Weights of a small GPT-style language model, trained from scratch on English Wikipedia.
Size: 15 layers, width 192, 6 heads of 32, MLP 768 tanh GELU, vocabulary 1024, 6.91M parameters.
Architecture: LayerNorm before each block, learned positions, biases, tied embeddings.
Training: a variant of SOAP for these matrices, 268M tokens, 4094 steps.
Each number is 500 + 50 x the weight over its row's rms, rounded and kept within 0 to 999. Layers, rows and columns count from 0. Numbers have three digits each. The size before them is the row's rms in percent of the matrix's.

# v: layer 4 attention value, 192x192, rms 0.0985, rows 32-127, columns 64-95
# o: layer 4 attention output (transposed), 192x192, rms 0.169, rows 32-127, columns 64-95
# q: layer 4 attention query, 192x192, rms 0.12, rows 64-147, columns 64-95
# k: layer 4 attention key, 192x192, rms 0.117, rows 64-147, columns 64-95
v32 106:637560534567377455436498431547468567474430476501492588534499530532514503593567427451469455523513
o32 113:364378518514481565487399494491519528405509502531424474471510415476460473476452510531505573480548
v33 112:518524667442543498539545528422513614533454586489433509534489466581450429425505507486559515489487
o33 120:460560466501469504560557495568506480527558425543537480411449481427539472580554453450364486575514
v34 107:462471433498524535494502531523545509459524526509524511528594524575569524468531626498439411547544
o34 117:561459460419578449503534397473520474521443351530482486596437393482438372496526495485531544427544
v35 107:549454530558503474557452491455498538480561521448557564448550421498505468527656529477481507512491
o35 118:516505452551509493522500530519412476547527494567497546537588581591414517552420474539579487486505
v36 105:569422553441471566499542530403523476536452493467464603429532550461507536533461580503490515521506
o36 119:441526532558558406498540484555469563433516550442437504556496499483527504495530494516546573540469
v37 109:533485500514559580359511503541492475499500654474467555482410484511477530598487490559467471435541
o37 111:524510507450533472608520535464468568447428452476446516589513548433373504413495458419522476517522
v38 112:566460493501525439489430648486523555600511499525476482574525425504510488553474563478566481491436
o38 119:552493600498510533580573435496430548520555494556438495397443506556395512568533494524446527543567
v39 111:548513507473515550436543427604554554500411489481461462515489545486521483527401530448602547510530
o39 121:480505480465503494576505561403468443491617491598484516527505550550489470453493522527451516426479
v40 108:460545410603461431567556444542485503394421471445489607537491555488512417483475505611434467570457
o40 115:497535479512600521474478526448488448570489495534532435420458424515524539541486474488604532506589
v41 109:595548486513437459483567427473545590503486495510439484466518505536436548573534504569450500511528
o41 111:433358451476528534455519493521485429500501439509475453546538497434568514453450481397507541496587
v42 114:554534462488487525518534542493578556435462534430460593474505493548459585393524546521583632477602
o42 115:537479461521509538506470417540431391589491428472492484577481404512565414481446514559459414589539
v43 115:486514597456489518432445586483523550477395565539491417425536542534557441526479559514567507467473
o43 119:518545398552473457587474490484597491524679401502574488476525428510432531515509501501464463532547
v44 113:504529434554445432442424502503540528537487578523518516500437479464515545463564511521520468464520
o44 116:447493462400506480563535494431397544484530468523501446502511483563498439466524561490510521541488
v45 102:494421426550548594521518459435451488483409491592490465509528593615582475545471481385457428525514
o45 111:447514533478460529511427538493496500560536513450515434521443509482498510472539593538470494411471
v46 111:468463491482465588546553557521554551461542494505387624505575485569520538531579625459508483430493
o46 121:485517513549481534483391479487491457483430500450580495576462555442491442510495485519446486496541
v47 103:500453521434450438525510553511475442466488572505509608589523525427501449465471409527546516469459
o47 109:495554505518548485524558466514522524576535507461415464519513518474502619522569601417468458597497
v48 105:438498546476598487407405431522473402419603491511537510391554526505494491498414483543490452509450
o48 113:518426469484454512471469633553442581478433490487516491476485492457526481478497588545476466474573
v49 111:515530440449540436525439489457577470465466430496481487422527444391479499498445514495539458470503
o49 120:458533565592462518493580462515435493597529538533548569486472536529514444552512508512508510423475
v50 108:490440378461477411446523543390477551480492511441525468497492523470426528434559480568517564482505
o50 116:483559580589574456511580473526496489511558496526439537488444514446485485549465459456519421533598
v51 108:428501473498504485458477529558586490435433523500466574512521468494460577499580575536535491408645
o51 116:619524506418491530470495408448510383564597494537483582469491497597504510496420432472514495559452
v52 102:484453553578561492440527521553518513352608545493448498463475504472520530461453506552561516479477
o52 109:482590443531469446454539513481522395500415502636481532569437545586509500491498503497449552526496
v53 099:482487553400496471518439487440528556476480510543535487432599429418499517523464391421509441445499
o53 104:541559509608513510525566473544504505539574491464533515547491583530408515444507559539524526510541
v54 101:514494540548448532469477448441493490519429579520480581527503519458544548486555459455487576526431
o54 109:558445401518448498548544593587560520471502444519590525547553444450575468535457557484565448422565
v55 103:537492522512572438466477480462552569516450443601492464529596505501468528486465508474487512519508
o55 104:416543508493539494544525547484449485455513526535567642502394566504533509504387555526549513443549
v56 103:526498480418575515518531489486587608516532534526455522578488505469458547448523521521464396385458
o56 111:414504483485472567554478510464451513426471491471518469528528524542499578483460429506441613605554
v57 120:423451482443501430389496469495448578472478490504471465466490494462581486461569475530484501486568
o57 121:572524385557530543543489519428457468547486527523461534467481510610506435591533454445544516482410
v58 109:461544467481479628508478468503474429519478524444531466501545460468544394623440472483549539435602
o58 117:526506550505494448491533472478557492482521471542515537491491507474418618375510560481457455457397
v59 107:449507496499531524380403510456410521522505403445443529420453527474496508506567506527477557522467
o59 111:505520524511488502539546542465554481420346571602483492589484437520502381488466575594528501407501
v60 110:567552452488439390505461525452533510482513507569552587535528540482399435578545539428417491579516
o60 120:488471505502502501431524484523461550613502588439449444532497421533565479524343462520506500481519
v61 111:411519463413489448486499585534479457517500562518435513599523535445576455558555427460458533431551
o61 121:488595504531543454449518478450460543445484476578464502588496503581416559415493475500484472481471
v62 102:490514591481439471519468567514472526567482553547455493475520420459385409516416530468494499422469
o62 110:511469362543523516504545468476593374436532471501488508443457526479461518396536497511475453552477
v63 110:490446560494488479397464474607489508532484507439476536522464478407485447450502496526411589543540
o63 115:576552510514539484578521624473575453522592485564491520540500576540464513455535546496547493458564
q64 091:486461526503537453635513487457427450402351469514508510473495561461442472434440500440459454574540
k64 093:547513471522455464407508527567478588401503444514476478462501530519469521503552563561468505409556
q65 096:495435441492568523490454477479490550449428564473482394548471414543515591585502582467435532431576
k65 097:539483486468488404536499535524446482446488524508557356462552407502486541518441452517464496483568
q66 097:473590501444519487395517522506469490590508529440483518420436449476516549436400429438486452457566
k66 098:442500451516549542407565491520528557520459456522392502495527499543536495581508548474498524499406
q67 093:534478476571566481535572569538390489435493544478399509457478478477490456587423496543520511494483
k67 092:478579512501511488520504440526530439488476507526537411521408527437516437497519564427518521502431
q68 101:477471547481492525496517437539480428397466511576509540505464509537472467544510503583519680486503
k68 109:544507471512510457530539552506412516548499521454478434513503441466508514392669418621544422598455
q69 098:398630506507582526497568420478578493572525571450400453529521563410468490391549471478523427575487
k69 098:518447478420529430482436495449460562531512457508548509498515512379484466489511459455511516496479
q70 087:533505606531441476505481472495474599550435402541520531483495535529581448491493504501519561447470
k70 092:466503494478536518465481421405483526493452384500459494559439373460498536518441546473476457529544
q71 097:453410482634516491526466607469503462471518406481454511556616579546428502466489560543659487548529
k71 089:528540499434499564532491454426546553491434478455470510430426597511396500501470438487477518537463
q72 097:467646440587490544448487510510472465516482488533492554499489494495482481496553472463535509448528
k72 097:544614496525498504453493526559483465520540434472472508567479418516447493448491546522480443531515
q73 094:484532514482494486467459480387523489523439441534519499509453517451557528466554503479496439540510
k73 086:435463571443504579462493478543542532489464450446509410505460483525415486588553576388371449510476
q74 091:539492578489495547385490547419532458480511411478545522460387500508541516490435505576426510500457
k74 088:503537504483525536399586459519500498476532564441529420497544486425486420445564540498508522529544
q75 099:582488486511454502550462460536379525455542553554500526535495575545486523412455531453488492495486
k75 100:500477492535366524596493361481464477531510445487526524559460459500513476496515468484546470438514
q76 108:445515486474469467499541480565589595548535576499470396440594512536446452493582510617552485512517
k76 102:416486546459560389547450523559539599509478494569536505513419507560478499610527563533485452468500
q77 102:516464617515533519501534558484506510508432484462520505656472558432527484396485544447471544493505
k77 097:435482553496474483398472454520477522392531444517539505511544457477493564497501513550435528488471
q78 099:510495514442541492521441524390397539491443507587534471590423481517438528417625529531501550507486
k78 100:558481495600501550495494533554507474475474442496585504506511511534447409531528427542547487494525
q79 096:580386470457511497549558413450504513499497489509428413424548466471507456510461493372522478464547
k79 091:491510494590529559525489461494447495525488519438477534412491552485460453485468517445613430368496
q80 105:464482453535470503569517462515504392473561618471497548499546469539478466481458541580506555451574
k80 101:552424508561462393578428483486486525494571536534575443392421575513528546547554453422481574520564
q81 101:514505501445544528495393428513555513363556456540538555571492495505419500486602435563504620523427
k81 098:512459556495445497510483476410475537506501523424544502448463552503539526456457511560481466461540
q82 094:458462488489452545427572475458541580473415493400506509476498478509478440488454554470505445443561
k82 094:569526451550504495513460503464506491428479417480531510591439581438537515540442445460461520414500
q83 092:438561525557646515495415477445501452593482446474443434492584515457627459527528494520487494497427
k83 086:571564455474522481490551547438432532531503474436513537496544521439497415482437618428502551430581
q84 089:518413461494446470513446478525518551367441457565469606460499427532556461589554407524585513475490
k84 087:502494506558569598517465494467465580441441419436540467521430538471469513435548487585369614545455
q85 093:490502486578548454598450480485494507549474481440492484579532461532535583516514469513493486458598
k85 091:492448484476457490529516552586469592509565555547605414472514607445462478442410438463508509501471
q86 099:545476509477492496455536481609421442572522551466461601544441510483400439429494533545527529600388
k86 099:517547484471495372462515498588524432464452468527456451546522506536572493491442442466544456479597
q87 095:500518456565532476487490479469528428475544513456522385542442438463460509488576516516611524553497
k87 089:384458485464401519529536491538452416570534614546572546435503407486490576484477548575495501489520
q88 100:491482540503466540388405430358546501430511471527486552559427522560515483466505408567550556512452
k88 099:584498511434472507442546481421450537495556452474640490625512470455594490515439519460513547447448
q89 091:473509511444499528433506515431392484588452566545545487354539469480468530531542522477454444497455
k89 089:457524518412463530382513605413496532483528520436589527564443436474578583513535361504534516535514
q90 099:524497512452474524422538415448565455477530549521504501520475487505514576461439497537527492513488
k90 094:525464527455546556456535372520492526535471531603467572492532446518521451485552444478507542475472
q91 096:534522449558422530471475526580546453419526499518462526568535534389500518469503520514355469472474
k91 100:608412517488524516441538516390602479526471468503494398485507521466504436475592545507575519569493
q92 097:512566492450498515491504479506452551517525508431520474489499472516467531498491528503581490499560
k92 096:531462417553470542550409433494401554506443386609534425541466353483516456552497562483474467390556
q93 094:487573489520537521447484506436590457452445448535572566469487517516400451582524493465468492336517
k93 096:512483523509506571563546563502468505497459418499492531547484570457482533507507526446522502484533
q94 102:469373585511469488522410484492561440456554501410462398502502513503478518512567514551404569479469
k94 108:522454437464448470506561538487532469499567600526575491497555515576525501435509541564512574553508
q95 094:497518483446499537541485516501515542551476475480538483514568528513507484486528477476523401498451
k95 094:478505481403474544490590527561554534499478615629485599496508556473539535455490592501510429514533
v64 111:503560546597533487597523521552573472517546497414571451478555510460461482457376597562471532363546
o64 098:561476478438447484467497434425459441524426504598612504626476491510564501509476482453539466487474
v65 113:462470405462478450508511555535552540536498535546569456472495539555431535561584534590522556481552
o65 106:528652547457533568498484470429521474582553490434386532538577544443566451448515490473531442597409
v66 091:554539488487449598544549434506442437528371421509412492507562465470440522507473587440572489504496
o66 092:552578519462624414467443526520492542516446488614522521521427553460546563460472457550360543436500
v67 097:498548503508458538492454391514533545385464501497398491542552443437558543515475391462558447555522
o67 089:478443511455538455551537541479485483548517554409559468488426484595440563526469493486421461512472
v68 117:497526505528527493477470543419522544555609531451477584523460490487555513506504523474548461544509
o68 107:452446497483480604575561572549499516525454485563477474441590466539474477481458472553505516447457
v69 108:512560560545375535479570558436426509520517513496499557459475465445472482502452559441497481505512
o69 104:452523511481486538434478592612510500398498452503503450411495619517538453466497350537492511507570
v70 114:482496484531496483524447495550496454474495425391484478509575493436543497430483488492573475523438
o70 103:621501505451447554533539540535478509482530499496469552492451448457432450656442472521475512401469
v71 113:450433519623488517511490415558484501425460499460420433545526521574448476466582473524518523535451
o71 109:503573575392489542447492424438535532606465434548529577519443463528456467389432537482497487486486
v72 101:509493505393591423498463516525344514572522574534523499483473554560497500495563530548425497575502
o72 098:538549520532493463545472435526622454495543491526426420513541455484523460520522500498498463503396
v73 110:531468369519520579545456505595508493463529586489555473538495560476444497485404503500568459580516
o73 106:513594576395409483424577503504506475572544420438503545400472476590513455514525466500499539438453
v74 097:418502513493556537514431493490476497561504457553448450538550544506409457503568518525452488563493
o74 095:529447470434462406484560566534578496548519496511547521470475452503460393532541454492543485456421
v75 103:549483512522500478543458543429414539476440460420560522515422473481455508405388513549445449503497
o75 099:490564556485458552435518476587527475529479510568481498469465549445504476567554436438529510560530
v76 116:493538553450512445478462575410458587544504588563483606539460524557503579488463544524500522565410
o76 107:476502442542587457494455443583570468547476459490454365522541492449531566522541377599503492530516
v77 109:514558470546508493565605507479537491495629429521517469531672465380529498588531514499561446439576
o77 106:481483439487498483414458476555428461462346533475463463448480405551451549401544553516431517465449
v78 094:558475533539547498488503479506537498476481511502502520494574420459496490518482546520473518521500
o78 093:511498520542523521494510513532328499495443457564430541450517418530433407514504484427593469495534
v79 103:523440514399484491594493511518435547487525541541451432502477499485518497485512579544463470497432
o79 103:485607534520477487447445488489538522578397495546481545504500585468538527498565478488502519578494
v80 112:477469538438427435532507594447564553434509459501449518493448509471491632612495482562412540505561
o80 104:595489481477513499517416414541477422587480499513527475495519519527496445447522441438522518528517
v81 108:551518510506471473460524476571533467505432582448465547509512519505450495469495466561518476427443
o81 109:408540554512493546550461501506433492501532433498492640594439570531404505553472532548532544531490
v82 097:529579507441506532498501439490419352505481514524485464548611485408507544487612509492534488501407
o82 098:467447475607524457545422465439520569614467456503566452415473396603422413490418516476370558493540
v83 107:498502507421532504462423480561453549517461460471446495490519496533553466474556396465515475527589
o83 104:464600488585484483618526505445470463493447435494471461491469504527481461471562567512505426441538
v84 100:415595407499515566454594514494521474516471506554453466442555507357541494534537475527399512461474
o84 097:468430428457507557506457438524463422408478480516477543434486520470464530541465501471554533509497
v85 101:415521527493521589424607522465465509468459540574488474515601524448471557484435539510468498518443
o85 107:495549471526480479541514504573464497506546528486431576472472483544521475475456408512511581479525
v86 100:512441407485464430492495461515406458481531502490443488509523534493530517513489376555558526532465
o86 093:458485446514504615484532547475545488461532507510614544544499486576469451479598554468439439479515
v87 098:435391506509557519395450466435498552431533483609479573547537492533519518532477460475465529437559
o87 098:449482548542469437618493594503489551503513516445484408489435494484500505485578482561550474473382
v88 095:571470563484496528539463568545492425514623422465453450484438518447444536488549526470519526519588
o88 094:620550503493456480398605471467535527485429522526542520516478501505579549435463484425516442415531
v89 095:501462490440451504554625536466470508463542523527557489469563583413450552503514545531477578544547
o89 089:562446455519543468468531509523490557600379473564497522506481561573544478390528515519458491471543
v90 106:555559466511514502543520475572565509499481472521501474492524550533479584492531460439463567455484
o90 102:532435513531496566540480455435474454500505460427539539504447405528500449482430511508478489529480
v91 102:556417499477557431525528442607578452537509400519456532473577516562509528487488453509551521396543
o91 102:580484515493489526416527459389427476446491546489535457488442456413529482535462522432523528420465
v92 103:628472504557516516557505529483512576454473490629504495485420484540491559481583514440491531429490
o92 099:458490523493437460509490555494508493585619426454597508561503425441533464388533560568463483516508
v93 096:513562458504507444487471537555513414537526405436472515523480473468457498481425564460448505577419
o93 100:493523483483562451518445482431546481536399519539497430530548414616501483519524415472544478390618
v94 109:494541545529482512584459460490512579475531556520465487516478540468446565531487451501469547369434
o94 111:581408575411546412466513474550505496517489468448519519482436550574561501442499550519562421666553
v95 095:519504503494578540488512471531502467561566503495609447446534439520533486468514538480459519480482
o95 087:500511528491505496449462561416543588453448483491493563526542555472529620483495438473479436426556
q96 099:470511456540506488499448457458530534451487537527553453541481484548430473502507469449422476417428
k96 100:503539438361491474460455460536516381545394463509487536445408557476527519458443412514552497500489
q97 091:478459533556554503506421455384579409567523466500531422474547487523576440448493466589515452548519
k97 102:581536588499480499496605548528625489507591572400583512486530417551452594473494495478445523531524
q98 096:483418557387452520544527477437583562525521500498523538426433426560520541508463469494478465535534
k98 098:516448547470546512547504518562480493502498581352493559523518509520515546428539564561402475373503
q99 099:458438560518523570442522578525566499477497476514482471540419498530534503498429465423516498552496
k99 100:451604492559454524452597532496414434491538490442495589511458557498533483496463549476466443486518
q100 094:482455489530504450552501507481484476583549592561465429520524473525530457478567424576483464482527
k100 095:512468520545462469469416487538563576499532555458531479528567508497419506537508551431524584442483
q101 095:600512498608597564514464443541509548552428535511437580401443530453519398474476513449506590441494
k101 102:514507526364497523462545461467536419491436404465509477487447589485494504518473458557437457535593
q102 105:506493433581486520512606481487508582580431539507506470488516533582550553439556488528538475477480
k102 107:510453443501475544502525606474461544479513510470535439592541478495508566471413610473551520493491
q103 086:513438586552500553466563557516471542509516531464536527414529511539432569426506431548395466471559
k103 093:588486517525474517518543478502539571473483537488490478531456495454546519436490507496625513542452
q104 097:512499543512401591500434415482544568480403531527544448458512541591455428506488389465535435460435
k104 098:501560516496535534491457520528512537485533553591500501450521467515579506530446500562568455517472
q105 097:367378545550423536426520544567413595471432542502482498435491455458515514541504553487583457532532
k105 099:438466442504522529483527524488394495414422510459508566499535511487503493477422579569525536600556
q106 092:659447511541527527421526432518497521508431621525432468433546424549545513473532402526489534533532
k106 094:458504535458498485468506520531511523555486506431533411467551475574460515616541555463483513499477
q107 093:555507546417496502556535494568481542425527520545474397543505454449476486555498526596521416493533
k107 101:449413553491467566588558549472405497471561426551564533550422407607393489610499496470404447472413
q108 094:391406508552434510492536379539571584487539568466480524429421546535526503435460489525494530505532
k108 096:508459521453556505498448582507466513439473531488497527485537503464552531565478494486488537579455
q109 091:647534520538451517490600523567490523521516478521526541563465526460548492437438463528551523519476
k109 094:439442450553430490469481509687456434498455595538437503558555496441553571525561511464517501518374
q110 097:450496555489524433476383453504512478656471401535570503537442459617527532498570494512498545474381
k110 101:518497496485628546492451508440474568492487421378525471455498511405432451468551538503524493568443
q111 093:503579479528600553527513477541524574500548530508521518485515500520596596533574475534531442482498
k111 094:494421451505561563419543513496597553530387411440471473502531533551540497488522522548458493518538
q112 099:539492490510495481512508567379441500577472519547379508507504450585479454470472561574524460586627
k112 098:568506491497510480452546512622485564404538467517547477469448513558486488487558498410544514483394
q113 097:525482537573515562508497491475588496485442496502564486522559624580447429597428561512435513542536
k113 097:531491605538437423460595473550498557368455569498551466474496516402485528527515498447493488455517
q114 093:515400475576586568427499525475477480466477497383500456580441490465460533490512577537516486431522
k114 098:453396406431549452459571516479559483505603603509536428392523505467552530547542510519610438539486
q115 091:548439560525482525589571485552462516482606517529444467545533468487490450513500489457473575448515
k115 094:478423474472403519611497536513444510570564585492459541474512515546481486533469503542470466431497
q116 089:514439457523485581530548485491411526456492433518500471593546431490477486551512583503443509500553
k116 096:551560464505432556484495464528594405482575514434581440522498449509499409590482513595491516575446
q117 098:520534555492501459576592504378514394434498486480427573424538520443544463586536500528496385560545
k117 100:474471521436571496382487517477488533547548571526455554423530504471461600446439482473470498485424
q118 101:586517551472473558620548449489567493473476476527468494504502457432532453511396490465474529461493
k118 099:547482448469471544519449524590531417558483479487442504651476500515521494503497385445459486529551
q119 095:526492546543384519427470485462470515418578608453504412460423529463472494521578539441452511518532
k119 098:491489528459549477492403439551476508412442543508516438496481565515596483432478461498613439468523
q120 105:464519499530440546546535530495505469517502544541468572497526499445537405542436538483523651519544
k120 107:420423527602551458446496477559536438552418534414448549500541496466503545580504599518488511420505
q121 093:460530455484527484606582490530585507481601398456485436510509508481496499436556366445584607475450
k121 099:430537578484445539522489445531529494477571493474493444524541526524506583424468470554433517469504
q122 101:419422549514516470555544607513392602525517568449477508391491433495490454498512476493586492502488
k122 103:550414495540398520550524541475515506506525552442472450481426531615506488539583473588453514433525
q123 093:474498499501548422528527518563526413490457391514514519566505563487497518364501443567416444453414
k123 091:475529509508482495548474490441572508401491383538502571453569442471544474503534498432570528445481
q124 095:479551537545443514509467481451455519518469435555530516494449505556529423443535529566431619525552
k124 099:458488447545442501447469543512489465530535523505566492504528541522466455541514486508622689534481
q125 098:405579556385434446485489424517564472462466628481499443540496504503451537457594533416560481480468
k125 100:443498490475518439634492455436431442532533473603491515483500549484461480432463430587521486457601
q126 093:540475537481577585466530543542452549440496488494536539447556543615469462485444493513604508475568
k126 096:518483583546532502415515423431479516477453513540460586437527556450586403610554462494442448524431
q127 095:485566503573554501404445446483574453570428563473459443530551463572475479452532480521452507549475
k127 098:400540465476439510510570510494492519555472469546527496469552471511447533403535418441485447540575
v96 097:552508415478476530443409383513479482535445503449458571531458552525488527534549496515452483514501
o96 097:548501506557508449511530562501496430476544393509516489390467490406517414484532486546555438475518
v97 098:599448461559397531478513501465479504383496477547448479494530517597528359481473441524465457542550
o97 093:415422466505648496523474493486493460537479474563548493380522501549472525536538513520496462500460
v98 090:470431506533537514365474564582572603455443517483506483480531507430481544485559532575422470442543
o98 087:558662534426490462512511530493384392493455524554500517507411466481531558554528433498468542564418
v99 095:536476503451520512530502545443573574497493559511491520592515498516492438448435616468515514480447
o99 093:529580577446526517508409459524461431540530495515490469523447534403507593569476399504388558434533
v100 096:572482476505469490509474436572510522462499567466471492534516490415494511468524572523490437511515
o100 092:511587503568554536458544625417486555492457466564492525484429510566516525587424434540459533484579
v101 090:554444471467506437482406544542492504505424610353525533483534537565535397545484376495501519498450
o101 093:477561517485527515505551486462544462443525497614526443467471441451419502537633597512457426424433
v102 096:586543451484609463573577577490595482500434475569536450447528504570527548345549468524513398534610
o102 094:442489506500410519511447504532319534561546570373542527550467483574483485556455565527506563465419
v103 084:498532510467524496382476483502492454427553428514471426500559537523607516429439464424504513558546
o103 090:539445494421462526417509494498500520483500562546486568541485375543497402548520518493503488485467
v104 094:509515463475472560518430521509563499478442475404565454462519588536515454586484541566503520446479
o104 087:514556549526474502426609459518446462476561529553490550490521375564420541501600433418470476530466
v105 106:539494457544492460525443604435489444505493496363426460494520428450516472624570449460576484517449
o105 092:538452498451535454538453449503458503507540490557556591558544543567513529440489508548431533443535
v106 096:484495463479513547457447574493527431503512456562537475391478504485517507457536476508506492516560
o106 097:443492538507531488456546451466436494502474476479572470564509538547525433528430532447492464504440
v107 094:503507554529545521404477451466495449489498521405496432510520524585552465451471558468478584484474
o107 090:457521522463505469521494598542476531499502494583512586499489451447472450609500567465495426516492
v108 093:592423511514498548564488443466468491463485521490584525490487552562544478440490499474554425547507
o108 089:428500463491573518534561506543477525515435408620526549478482391523487547532420430549549520423514
v109 091:467488577499564461407521541555596438453477469490510477602479444508515617541424577473471452491547
o109 095:486497491439387517459402500454521513547517549484470492442508486398503406525520502560533565413362
v110 104:468497450511510494446469511474589498471533541567496515496457484445501498564455491606447406452495
o110 100:622618521397519448473569464435489546548491472379477492467487485614529448426585498483541531458517
v111 093:421481520531489542497414521523585445502573563490505428505537596535553476489474595557485571511466
o111 093:443497492501572485542609510512465510424455447525532543450473378538439534565516426426562481442548
v112 098:494505517462524499502467590630441454465444550411452534551533539446473527409509431521527564479451
o112 096:516564528502507465562471520403508515540520434612601459547472485503511532534439592489460462601525
v113 101:495525510588528534637486468474504512482487517503533508424461518481356492531402456480519538434499
o113 099:390447459409499447398490479431553537549434442458484505563535553514577515561509549484507449460547
v114 088:644463532525512402475444414492475512578474549559473456544472443521543574451446441489552482429565
o114 091:458503426494465474453480518535537534450496498498502497514451536477493485539526516521550497558485
v115 088:491443513435472572537484508468457429559409468569451405525452489500600566491497464508407493452491
o115 097:523493484560579482434467484499529472469530499352581550463551419538439355458523492384524491503485
v116 100:601508469479500393511598592493419572453437458478586462529469525497516629571441500462459381494473
o116 097:454450567521508622505416427487557494496500518493494525462477528506459489512516490528469538424468
v117 094:533513531466469417517464459515514583468488528546525474471581543465471448486499454490429447544437
o117 097:542567405474549567476476455474526467451503499505463510465465443559506509587523535499528486510640
v118 098:456464435558494556539494453483578512487506454477462526453472581550539475499529557403447516454524
o118 088:473585595487584480454526444526411475514480488537457543458372436571544476491481433540505532488529
v119 103:430539523541504561407515555485509532467507518565439484446629523445468470523547572526539383483549
o119 100:526467475461495524557518468449496457531499490437586550511406487552416549532452432494447606545501
v120 101:540497411473549456481567574571475514546479525466522495582516438597467478479468574532522533597484
o120 095:482483626471539537510465547467552553505534462560541518437576563511472536503524488518526465526557
v121 096:495543444475495486572449441491570493428510420502410485456462503481623499471476508474494562519451
o121 091:544429444565462522468528405568465450609511525468591520527459509525469422520475426481504477487506
v122 102:533543394424517482538474450538410499583554513468534508545497496484563515493445445490530569473462
o122 094:527522543583496523436453516528524497483496486527430477469474535453497494457584548526517436464546
v123 105:571467498450469470461409512465507551546563513486454472448588546505508497492499519589488530537524
o123 099:440601495529536472552477543551412403469470537478525489614415543503482547412490526364537490484485
v124 098:389554572451478500475506480373446575504474513535527460541484443522466535518574467444551499536488
o124 097:543443465511514544515572509562580485500499498476429548451537497482588447528472451493455460433648
v125 089:478597444460528619424545439447531498464417522577486458399473500515496408552570562435430547486522
o125 088:449424547500521427668522553532461480465509526518479556495517482535477560510401439499535522541585
v126 096:597443468488431459518499524598571496542441550519609429486496446391517478477498591552502520508536
o126 099:495602542418578567496539422387519493572459456421429565496574562523476603494469511385518520529525
v127 095:476484505498499496369567550483559544443462479458390531536514576479490414600467486517445456491447
o127 096:558503484447496471478473457465495457487474524556577493451502434602575561370590402569506617504497
q128 095:473532486474551535504469479565439479517484538473456486478498478461492551457491551545526482515458
k128 102:511593535505529507516412513489418488560514518550485415604561394476531544527525413433486484416458
q129 098:435493525428574496486465489480446504498497471402555506511429470549496407478470487477414527462579
k129 102:559457531482488503440539468553443538479498509542427450483432513474510556496538482448479466438512
q130 109:390466537466530544515502607562442599588466502524508396437526445529501489522478553419530493464577
k130 103:557403479519522592495516531426516587538584398463542462524491462561459438486549436480454465533442
q131 101:477470470500536493551544501448504530532540508405514505480485479580494478594521508468584499533526
k131 098:509458480506565529468581500509567531437487511540453519416520450417538555535527462536569426441488
q132 103:432529476544546408527567520568525519468478533441509445561489423394534505472455396522500476491477
k132 105:553449540477475592541458520521479486565511486551425634457548517513517545418493443547510453558568
q133 095:392514573533393459503516495411516444482548422381443503468471449488505555532548554489457627581477
k133 103:527443367440565585516512575517535514534586466471483347471478482471381479460471480521502442512410
q134 099:503470390517386421596583523535548544518589497584540528468544450519599469456482464584454418499557
k134 104:437420462428525463545527516529561536602440522542422458467504420496566484457424483482593421534467
q135 099:520437419556485513513428505560517535494435433514558562552520493522475513542474496537545465462521
k135 102:498538574472647640513536482435508552468469471484501504534462456454496362523495514479562486446534
q136 100:470382447492493530526441505500560493459510483556415393514554425503512505483477490533487475539521
k136 099:471538518444522543519404459508485542541537427536462525471415507511469508512556413576537535522454
q137 105:456493523470532529526514489467463556388529525456521515405506514487496487514525495505491474516481
k137 107:536542499398556470461451445584454531532484413545457539468418499415398449599477485426499526493419
q138 099:581538584514538382475451453486455378439500475561445500499415544548505457502496543495466518459466
k138 103:576549527451523440488550428469553493449479526488596543643469423522468525446523517406490485572514
q139 097:382487586494429492530529447492526453415542548442457572509476527443504440514559453520496474517515
k139 095:617536457548503384560390480445527543540516489494435402475497534482538490457522479497553516521535
q140 101:508398485492473462547429645447447435492436539478528495496504448446556499526493473509641550561451
k140 096:560504454578616482547417449395627501461408472516446546452561479537517484537542534508533529561536
q141 102:479510520562538447494422515605556548409443440516482514542503546391561489617486477438434515506423
k141 105:523518551503561547437400524415435506505467579469522526475591520514556519486502525520504473462422
q142 098:496379554521548526517488527520490492470460404532512489466505496484496386442625504571477402545522
k142 101:541507487539504524473557596509573567505408377494537499544513507445573515552457525489510459456534
q143 093:488475539517498377453540535554455540545552458590525461453509468478461474448500434508487538523466
k143 090:553519521446432596571486450548495463583541545441501503528647514542541533545483413544608517463459
q144 099:526497482500492572444538520446534484482515565439527472407525497568498441467502509519486526416502
k144 099:445519478472570408580516416496551444499545514587437515486477494546498482551468503425503492382403
q145 098:514452532560540442550530448576509447497494516577453466593426443508474544459494409448516497525585
k145 097:511501503444523568484421448380471488559461449481569461421632495495510551555426605504456469554418
q146 093:490564492435448491509516447546498457447493514578449488456485585468470526479530537432521501559528
k146 103:516476514511522529519540485464511507549410391508536439572497455441498487591587487482498462480534
q147 101:438499479488450468610479492475470485491547509492492415585433496468522446516457525505674515542510
k147 101:399532482460463502557489541492536421492442475489454412458508528442561578435470481529473555542508